Each number is 500 + 50 x the weight over its row's rms, rounded and kept within 0 to 999. Layers, rows and columns count from 0. Numbers have three digits each. The size before them is the row's rms in percent of the matrix's.

# layer 10 MLP gate, 640x320, rms 0.0805, rows 259-285, columns 160-239
102:444517478493448505577471502566574570546482516566426460516572486502447500438436529586520561539541486515498544421410500552589493593523480456436493428524488530623506487441514505464461487527573523485466557477467555609478486380559504544487501452
105:524504469472500450511511483473602455489517458435473498490421518529483492527501425564578466539497555509605532585528436487539493513536609527507435581581558469433543507446507485498531479470495485487484436473475556470543530576501534549481429522
100:586559565507549601562490490567472548457479493420555432581516544503548493592536406575512473419486512483468521422548447482460532592511511545608524480472456546550497553520397535509519505496559448484564564488527436446532443461443550458502507494
097:485419498495500514489564509504554483391499453470529527539437499519458517518505463486528605589435515493455583488548543516494488468536590468554512633452471465609531502493481430556401547455378527545434503528500457461494465508488557472450528581
103:480439515412481472452417552528590480503436565479534456547368545442600457507419565455422491486405466537475478503488532498362574510484504556477573495570440452496461438507537519463492475474542444373530499434492443514475492460447473502512667576
101:432548529529549490498437362463513486427484542501472421500444485518460471519384498560557550532465479458483605539596532480499504506473545507476468502427489496560498506457474433555451511551467523488460581480448509491502384534492474501546457442
109:491439435532441471399384536515432425532414488439557568544475571420509546545529489555588443464511453524555409572447560440526451557505493639412477518543448529471479583589438513582578532591531492515501470486536548492501405479545431517522484503
100:462515532568437482575444532466511428462505420519473484491433534580472513538478590525420520452465526456509452427456537382519518447562507474533460502588440534557451541470447437511539518556445452503587531476440451554443486596496481420645528449
103:500433484536513520517441474596530464428530558497576546592543509543500650514442565467402553484539472450612428543475512529538519477476474504515599461583551427537466526541498440518381527483495564490568568563499482620486450491461490478486480416
102:521463561450549496552451399539454524478459541498459512511524423526496403565485522398558442504517441536500474454513532550440541568497526429414485555538505420516472413585394548458491531416481515438466434488488503477510537532433515535522485455
094:533498561504540464504517449393510508559571515501373520479499448580460522545499480480566519519530414468531521488482544473541476578532470507465483521463564409595477478453493528503558487484489477441470478579548502459514568514554504461494490535
104:434503480523450479479413496587538514438590569560471581576497522459454552558457384551533444547523479537554460481537515558589551544573574424532575457513508551413481457523472482508595413499533510473494553471603468501432441551493446431512479433
104:475481470550540492389550426390417529420517444529476389482535475506442519510410528502433446496493473442562464502563501575454481385406552523546568404543469563475612451550549449490535572508534392533519483471560488526463544450483508592453371479
096:553496485491478539540523454516525503466529587506478555511431589470519519494437528525540452476482498518498514465533526416461477565531528495433538509452504523544471458494489486539453415595495519581520407473471481510511529459607489497470510464
097:436593614366495515523484588495562467381483531485544502472563516516504563394544531509484507487532518528594498544529515552561544532482517436536462460532502500498510428569498471452445472571537574566428535496470482509435458551464521394426594485
099:480493495530479451457466507434443463547497387528415557529561489546549493385584584491486544443433472558535506491518498562404457510467460448606519497476392458510516477514448576528562482452556479450582433525555528537443568537452513419576492485
100:525503573528541480463554519430469486530491442550451520481419441541483465557581342510522496517426484449602522437559401491419473505477481543488533495527502526527525529601566501589483487494522571542484483470494581418560645520483531458590480475
096:479524424494482527490414509430512538465487617442544548569520554458553464516492501471424473508441520506632514607514423487527494526511594426451543494473520529560512551610466506481458564501532448481445305480509492528499521510447394570502480576
106:499449504524516609422536497484425460500496474507555490541559514530581543502497507523488374513430519509422501492492505453512459589535396498508471498518565445503472529518500578486435459487504502601525511432491568521524507458536594466401416468
104:567577576497569548534439430460575388553412469526548563474590545521483512471559498547457346456499489490552551525517555419479500499594480531533552481411531557494379522498586499568612498543421429538503506454515514447475553439501447480555529493
102:530570520477470491558444382518563487469551474512534529556551540525439470451491504497527534529522498612466560540516544564500413530472525453527438539511448491488503559515596409505431586532486454441400505555600388503503515484372485509523569567
100:484513334557428505381487505519470493484618544547612544534571506554421520531547569521430556426526512502566529462519521551513467467509540581428500512542496481471472544503553423441511525485397598464451474539488485511509512516477480514499491567
103:442607506481527462504461467537555462517399525496429614478451555495467487553444545536524586424502519568503452394416483526582525485552480492483516558511485534467554563526476463584488509482483487516549520551523425485466448505598529480400543514
099:516449512547484539546538484470426517483584549419536443509510523507527482568575545435554529440489492458600513516444504537461488463655486474516627417571476567545463499482488511393390451518488496527458492412544464535526550490431469491511543464
099:508532444485467419528470495466504429416436569514552486564605483567516483509485464478452432473522421489557479471444509499539470493507441525436541570542538558503506532472455454569432597554452625461431455478540446429544453508496517510516463492
107:504549478438588492560511477543629532537415577521498521546503396403498512430484572471467484542547456545495581591562550470496555549532399441500496508531565550410446550497523538457470537496546542502515409491462582601559494537426441660450533536
102:518505524503479496569556424549509591520466477522485505575497524535429531416451481442529383633490439551508509561477441517427546426556444444535513540357513452514477482512551502583449571576482505515471509504496471514512549466466517460451500429
# layer 10 MLP up, 640x320, rms 0.0853, rows 259-285, columns 160-239
094:517520455519501524514495573422517448478468486479470512484490495581602476464484507508515485495504453437535440574492419495504544530417490513540549551484544517400482518517432539524384585498486528514508492536468496506440519590413495464490477511
107:480543473449411526549441500549522457451567479592565560450410587480513452586509561550479460495548530531500561543532528491577526534539600501401543441509579603434427505596460497483539427415536516390562523533467628498563495427534444512463523597
101:446526414437481487484485498625452581530549551530489494523456482508525498569481522512470539492554555563449446472487489418490586591506506586543524567550513516550518492566526421519417509477583565562461566460439478538521483448461448592529553556
098:453494468571494547449633513499510524546446397587490509431537405492496533473564559453454436479501492517544523538535456451459438461428644483456458427507554455533495585635428437524462446512508538555578403432487551463398456569540602422470530464
102:565512396567523515482506474560475434433418448431495534487520480533504577483512509474534449470428473512474486468441499416554433478414451424555540484560401410440424516480544444496591494531535441517456500524587487533500540476528504548443607478
101:526537443495468479439430491580448497459478478520532493590518507494556507534472580593529476558481445470577479503548530486440546512541423518551491465483447474382573510559455429592492404542582400521484628363504451503515531577496493400461487529
108:481506519564431524484498472469515494549574551584451521487493508486529435518506528538512538448464466490449433597438485443504486513487538560494541397521551504516444561428480455472398508428613457547495511645524636483478549464504438598440503507
099:509474478532523427468507523447513513443498467442447483516516447566501484596542507469545514594459482563461470452493439439483532522551472520433507463484468448564487477557450479471534531498514532552528536496518440488526515532425614412589459405
097:578473471566462510430502630449545536478475523485482472541573483477465466542528588401447572436390476470508496502511579442526508523513564564535568465613473543420426458526527507411511459469421577527435510587534534476527507501462568520491438439
101:526489503485489507505539545553520446491553407428562524449564470498569503463494443520508434419564482503541565454515468570430465534475487480495508450421502521570455489490484515535498500428481397528516501504505533397491591608508468520524510482
099:531515489568551505554573457499493537442481374532507482502469606522486531516450459563522500524543521538518431518516502463491540438536620527587455506452554494524537506470578471545429518537491550502548576513472580425462592531536426589495418547
097:487438626519550441545437486419472490450480542498470456516420450402481521502547614521503601559553495600456463484536449545471489456419453395501509432502500526594561495552543534548512482417554459472493470488444554497539560537476573514570455559
111:514478546503615489517482595570506601525531476468551557498471465489465446537536474601507466537477490510499642560471504416518552553538523496473504547419550464478520538494515486466602457399489553497535489525544535476501423488544438541557592455
098:432531541376485490556560479553469441448452512517548563534554491471519578462570470532526577491435479577542559531589441592473443581462511495478401617461473555526523512510451506498511536460477500527478508510597436561455489525566484436399430397
103:452506563541461521600462508434493508441412504528497567437439429441525554445467551429547568505491444448515513461511465449441461638540488497528586404533515495481499483574524493445417488458541528501390547448495504390474535581490480500408519552
099:463511614440597508495537484336436476501456505444486426488447498430501530475524488464537492400506510497505554587437474518422454509458579571546560494463435447474534542431523491519527548560484627573490524469452509579441557472476523445504470519
098:568527379479460449530495537514483537519437592480532467513600483429584612453548516562439545492551443475552425487484506494484507568514481504533491478559450506546478434503454402396450500426522545539483455492535450570464470577437563403496484494
095:584495546476547476469527519419473527470436474563560503467463454597547498469484460470542560419520477425592470453483521459499477456519500511531416477521525563416487459405614606485560483490478507527618505617571499532523480444521573482496406493
103:467511442493503518510518447504502528500510503495502620538523554509465539545474556373465513527549503529550508528411400445489521516457445548470493456542470557629486478532494438441519483560480545480417510433401442541453427467582538464461467549
102:487354476490551560446531415598543579561543608593391382456513482521537462575480482391522515549460588518462499505574517519551518518428426412533451514398458467528446495573493615454545499500585577472606557557517511445520572537584541522543546523
104:411368472598475538506472442462576454611562514550484485509464553516558507576448504563543491581468548480431452481480524546514599508566529625659609405428516409433507531481465569509483579450483548501505471402489486501514540489517457525424460514
099:568549544519479504561527481489578526520443514391515489554506491420525407497502470431511527528536513571447459485545517563474475482538392414505534507409447503537564477521500480601434499502557461460597533415559497470576495499487500505482423550
105:557380568496547488548558511456507469544537385495557454449509475434515537478509574496517398538508506464432479459465469560449518642460422587488507550578496544523569465481568541479477542510477516445499533413495503506581480538397629464493424556
097:479447450561535555495526496496433472510625517507416460497559503584513470456535527459516519499450474524471448548411534498500509492479607586519462514524394545480532563560469485524600414478500473425450548505500566577559519494453514484559484395
106:532529511463462472598544573480526503506536460505460489424500519473599349506485569515477576530564547507531520547465437525542536454483493445450486564550480473501504536545488440560482557561423464457438470542478452538539529448535491576582468486
104:562488450536513520433460606485543545621427524445477543374538508491518566561550506438501445488578534466515466515497507459514516648468452498546425562503529579503513545537422565448486491527508440495528536549358508398488493546479434503557541541
100:496503501446478562593479440545526536528494612515503410471471593548468440513491500563506539527529567417558567545507560450487525533483483437631490587484436428524531514534467472499539517337502465366494578485480478521549545564434484430446449413
# layer 10 MLP down (transposed), 640x320, rms 0.0701, rows 259-285, columns 160-239
094:551512586480505525515510476477480491378639531426559512419533525540560447454403511546480432482539565555518476476438484414520489505536535524563531546470480440475483548531484465856589494531484475512519457542481469455535526438501492479502528450
112:458503504524401452548431472432448481448481506463476482475631508461418406511493518488426465463545483523588490496499521518546399433554507477515500453430438562440414479472480520572613579505491431429478553505516529554412451563468509435502488553
103:540564541486478536468487537521439533541514498544577484535422494522487452472503482480496446479507550531546485526424458501568511477534468448520477457527502554591495601523516642520386435528414563497407493501511479513440449500446488479545520553
101:525495435545544506539477447505572462476454513569563454510466519484496470510559482467549546431451460500510489553573664493583520495564559493501468566485495434535462601611483540497541484548536525486513499459506498514499482472516508482478506540
098:443537506581398527466467451460569548526491490418494537437538544556474508431524488524536427505573412544475424452527502444615627502566509560511485519525520501422480470544451502448571501592520579400467500504435568417575530514540558506447494529
098:437500534477408394540502522485466489496402469472496493434491508489484542571487472457426534567493542505518534607420520440428476463539501602479571519540515551518516512397509556403512525501468515452535366462496490484546518429548404492543491567
110:512474472414499536391500496564608457530531447576431471544507521485465452522491502493557588483476471526308475515577483411439448513452516474435501596529499469529529457415539542392486533596520537532477559488482442478531540438509455506522512551
093:521450520504516547502473601431533487536499402514446519431491408493513463557513454573509558600550521536446554509530475490547507580543471415448483464411402460484468521467466470449458471473458543470481589469499513580577533558473476420488454495
100:462448517481496502513453450476558604519510530510523485439489472524497509507551521514371533534516437487541548405374589497427523518474540507440503530540416535538449485474497586461472521465484492446444461550636529480534492484456424423425524464
107:491462508482500555529529528470574432492532478479560549452487496585453441524472480463462575494488449554540556591561525431568484460431459387489526454481435511462486417486530488484415538526510509521532586508435481454473457509561430587495571363
103:493495478541506581438461487522545494501471572589548574518504504475547486546401456559525479507487484483509574474450472515511435474465574569413431518467545483474437575521493475482460362390497492493366545532488472605520516500530478463524612506
100:515470482478557579458521573478471454514504556526492455578486507544505385544547489465510435519409525545457522484440429537513526497423451516477521514533529408484458502581524498486426425494445423456558495476366384426520497462490644594449468574
107:552496557536498528427523458573601535531531489503659560472486535484607493513508492495480408415452520487543511502511411472515465599508490560472520448514564516459553419526550533470448536466544499531518463512546435478587512525508504481468574523
107:553482506562477557532464473505490425432494548526486502523471491504529511518495498460566439490509456530442493490512480548539489469487486402470507493550404437526434532553551430372614502558484462411516517471515630542462544640487453516488460504
095:478544603437530530419471478495586417462477446491476492564491508459445542516496516500363540522429500455570523516525497481504477569503563454507509496531403547441485390430585470402515517579559513494447555438497568574452537480513566473411480539
098:491513415424485521625522571407434545573474541538461491472461488459515422530559505508554560550527489418424417653540489423552397449511506472431442531523486441541589561500526544461424505484492556422521514449522503443538494595446456478524503476
096:503438499472508528518484461501467531501469568633508442528516470452625448531396529516465540589523420483488410511490469490494513541480497437492530476471437530510427401453506517446534525433521506526484493473498446473492443397493477495473579568
101:409484523476509545492464536486461509535474453528488540348482495524539522523549471594513481483587514513467435579505450495430493541464594504455540501509462527473517483441505498484519397456472474479565484502525506432438490551531561486452482525
104:445493529526393411530495413418559549496512437421499561529499496451422450455525412503446529452590461495483489451547463549478488472501495528448454494628447525618403475523483528389546585460421556575487504442396520465521509484548630559481504522
093:517436593429505518530452519504476507465552608541510449516492508522418491478508519514442446596497506519463383497523542412500510443497529495510454514336547494496516455535447548509563516481521499508463423482513444449438566535562564445452469502
106:513539576496528441550483482462479441471516481486481429423487454498486468441474435433419556517561412588409480392579548532534469540498537579478588616508524420468473481476490608471496514508542542503510487567477497499455502571481524413526479582
096:531523609586549498572446469577512523488471500515501512448492456606437536434497512475443448361455493557496434485469424462384498534461608519452554488530498464635434564501517468714516539382494395467562547472544460507451450404580529534473544545
101:411588523592587512554441548479493607564557462418446566471573506490507461482487545483548376624449526508462540477487561473479440403547484608546551416477528561567485482445535501592475530579483508395508459510434438491460433522561550512493517491
086:483424555515413526553472544516406489530459499593461489501512527495540376530459450503460602495519431512453550435512503563492463461507412492546488483448478456570589531440552438440522424491552467486465477575543519503499461445484505464444526448
103:497496449486532478419428552484549442491519393536535559517524569551510360443432488536547451548556421563512492592472495641506510460453573552507510434496411466497425500527467519464536400569473579488465436542464506589474482483512457530481572426
098:343443488446529595472600422453440507545556538461512487475555535500489499420390458506472504523469524511479498556562494503396461492484504426558500478511538440466414475482513532519531587540493497519529490547472511447517549529559432443468500413
104:445412506459538527483473470493450526487499512455428606535463516599486527554422464491586414501483407516396474457506515535440471423538473450455488533524561461464488453427530487567433510566425406501545454568608463534470501495533517469534539513